python train.py --n_layer=22 --d_model=128 --n_head=4 --n_kv_head=4 --head_dim=32 --d_mlp=512 --vocab_size=1663 --activation="tanh_gelu" --norm="layernorm" --norm_place="pre" --norm_eps=1e-05 --positions="learned" --qk_norm=false --attn_scale=0.177 --bias="all" --tie_embeddings=true --parallel_block=false --init="normal" --init_std_qkv=0.0266 --init_std_o=0.004 --init_std_up=0.0266 --init_std_down=0.004 --init_out_by_depth=true --optimizer="soap_variant" --lr=0.00717 --lr_mult_qkv=0.7 --beta1=0.95 --beta2=0.99 --lr_head=0.011 --warmup_steps=200 --schedule="wsd" --decay_fraction=0.699 --decay_shape="linear" --final_lr_fraction=0.0 --batch_tokens=[32768, 65536] --seq_len=256 --doc_mask=false --train_tokens=210000000 --steps=4602 --dataset="wikipedia_en"
Each number is 128 + 24 x the weight over its row's rms, rounded and kept within 0 to 255. Layers, rows and columns count from 0. Numbers have three digits each. The size before them is the row's rms in percent of the matrix's.

# q: layer 13 attention query, 128x128, rms 0.186, rows 47-57, columns 0-127
# k: layer 13 attention key, 128x128, rms 0.174, rows 47-56, columns 0-127
q47 095:125157139119102129088069110149147136139099121163116134155095113169147126163112123165153045116140148135125097106161156163091133124143138141168119119138107119109141128160111118146122112124142156154118142109140147119114061117139146158174126091112144133107120132123143149131117112127138103145157087127115144126148164109167126140139127148136065122102122149125171122130130121118172110070104
k47 088:106123145109090133107093182177132122141181152099123122141133088127080126152155124130133107126119123195130127133098152152095129141089137113153112175150105163129115128174137146124117140151161089114138111129132147128101120121095159100108148122127140099133144155115117091095096170114113098158121109100084158175130145135150103135093128121090161105136131149136111142131136122089119128173124
q48 109:129069139094165131164154162115111131149141157135112134148132151140129132093159131113154150122121126131126147137109156152126122098164106118156111118101115119136149076111132155148083152117117099138147098154125124107123129130115116106132151123135164163081158146112127094098123113089134146113113113089112114106129122148108100112152140149139079091191146102117198144136125123058117118157094
k48 106:159146109115140137085108121125108144132126148103161136172114094148113134079149133105157135117117104134127110153094148117172121124116110124108103132122096129154127106155128162054125138140148084171118087123109103104105171152097101110109119103097123107129147100151154189153169126127125123106142141133148135133108124161125072119149144135171159177140114090083145137126135126135153115110153
q49 122:111124146156131171145106096111118164119118152106111112127151102147124126157157111095114153136140169059092090087134144139144115153146166134082128108127094161147112184172115144105131080120140138133122145128123097145126116148052114159080134148143093121130103143100130139114136140133153109096141141144140141095164107119103170118148163140125105124114118135101098132098148134132112136090121
k49 096:127124135147149108223163093093093127121083140112146110142135131139146131119103152111117145146181101060159141121132107137134113108128161111110140111178128111103155160099111110124097128109115168131139120138142132144128100124198100106131089174137137137114153135134122138145127072101158134105137142137151099129148142128138154152161144134120094133144103130102145142102127128135138113084113
q50 115:148166115082102113113114140135118118088094110137091124158078078136159118131128154155147094144114142142133127146142121113126128144108150136122080158140137168115160108145148157146129108186098147093113132122119133147128124136119137128183135164096099117105138129116129108123143072121112140118085102122126120196155137161136161132156127150115127129148107127150114124164115117066145176140085
k50 093:134195093074135134135087160172170120102180128131130150126150117130106123159139118123123138137080129156110131110135148141100142129104130127156115157109117122133169143179146174119153123180151080106134104111136086139129141138093147065122132104098136103113121118109112106120162167116102139125125159145115132149130123155144151107088125110087164133120138139112135129143123124104131146182149
q51 100:134137105095149133129108133127130120116136123134080128104111157136142077120138144141109137137108110147164130116160157161090122119149116170132137177105149115106144127133107120146137144157119145150102100121156108135144092097181081136131142150123137144088154148091144120103126125141091098110071134129091146105162111119120092163144118150161142098162108078175120141116096109091173175142104
k51 100:113138141095156112079085167153118134123158157122148131104123120106096128114143107085166160090088135155127081118114174142142162103103125131111075103105120136117145119160156157117132127159138094145104112124138109146134134183073184134132100109116135107110153114130135120090129157133122135115131152146060146153134092135134112119106105147107181115121111168138132123143147124144156126141137
q52 110:101084150149088114128128127091135109164140125134119153133097128150128112152166124147117096108141139104138144100149117138109151118140200128155088106098065129127163116144122138130125144107117101134150174173119168141125125167114168149113149119130166104085111173130147120128120180083136097119156119141145150106170137098146113134129186175138108130155133101114156133114127120126111148142127
k52 108:150137146153138159140119174130130112139156162121141089196140122156131152100109174118134142093120113164159124135108163123141108169096163125143117141139135114148111122163143148057121125124156090143084078134191095133127156142131121082104149092133138136106160128120111110140130126097142106068127123120131149130137117124178098139170127120108127132117116103120134134096104143141103126126159
q53 095:082112122187130117145130130098134125146122112131103142103119142107124163097189141140148140123164148110116151128151111111152133133114132101117100128098130144114143120086121138132118135143124075175168130135124130057167163179134150138115173176153164136125110138145140147130087170128102141130147123156137115132129137112134132131120194181112139113105132115111132164115146142162119122183120
k53 093:135120158207179144149149097118134135115074119136152132110123162140140138136094136120099119112158096075167156121144083102153147130136131159093124104156100116112112144099111120084110123089071131116142138121133125131138124095162085154135123119118123160110133103136125135164120080100138117100146144137156112111140118134135119149177155118157082148143137094126166147119084146142120114121126
q54 111:136134128157082162118125151124122101101142097116136119160168161097113138144086114156107163134156136153121144157114110099138143119092145115100126136090177105136134159149151129114120172154116123141129161158110151134099136134167126101118122117119078113130147096116151155118167137145086135112117108152147139185062113108123119153105103117079144120089162171128095136120125155163118117150098
k54 102:110122139112114161130130084108145111091089084151115100098122146136126122150152151114098127129107094087133167144170083112139153153138151105118158122144120099113143136077082082167141141110101164089107151152136135155155084128141110142126147101117124128118127149126123097180090115122102139143144126140155118118120077112143175145144114113119080151141154095183136124149126108122124112118156
q55 108:100141168131146162128134137136122117080115083095147184153125102052120132099172105132181088141100134096141108135147126103143129140094139094152123134106140135151141120120150157103110152154159103146146158114125142126149161137152138134129121163164095133128141117103135071108128129118112180165126141166117074137095155108148143159160150125144110140133113112157145141142124122130118097102110
k55 110:104100152109122172084101115117179137102148118094162112131109149149132157111101089149126114114099161122106136112166089122178117140102127131107113125108129100120109111146170100076123145172107130127124154109122112113140108113161130121136134117127113090118118110121110102125141130086116123151124143154130113150138072184084176110119136154089145121140161156129140120183083123118114168142136
q56 122:168177137149102169161129120132135076150167100113174103117143145095108119154096090108078143130110104116125107149110099084104120153116117131110149109125194115119120123149134110111148106108131173119132129145127141117084125129183107111121101125127122138125140094158140157155150114152109114120153084114103149113119128106151133133123081097117149163093138152129110161135159150140103078145129
k56 101:110129122113141138136182080095103134142082110132124116127122169144157098133112137118122111149169127094123148134169087139141134171143170131089135091142159113137104127063101092160123164085099190130142189122100153138104119113173145160175105145128109141099132137131127131139100096122118143150122117120157119094136119121103141134131133127134087119144157114151160101119112127132117123128097
q57 103:158125133127154104132159106149126159102117099115140123123152124116110122141159140136126140151124166086135118151150115136137141124140127117103136181139100134137173105131121110172111110145107135069147121131095142120118149163131108126088130148137080134093090132137199180097136156121132077115131103127126139183088154122125135140092146098127153110122139128100100068128121155177125079129126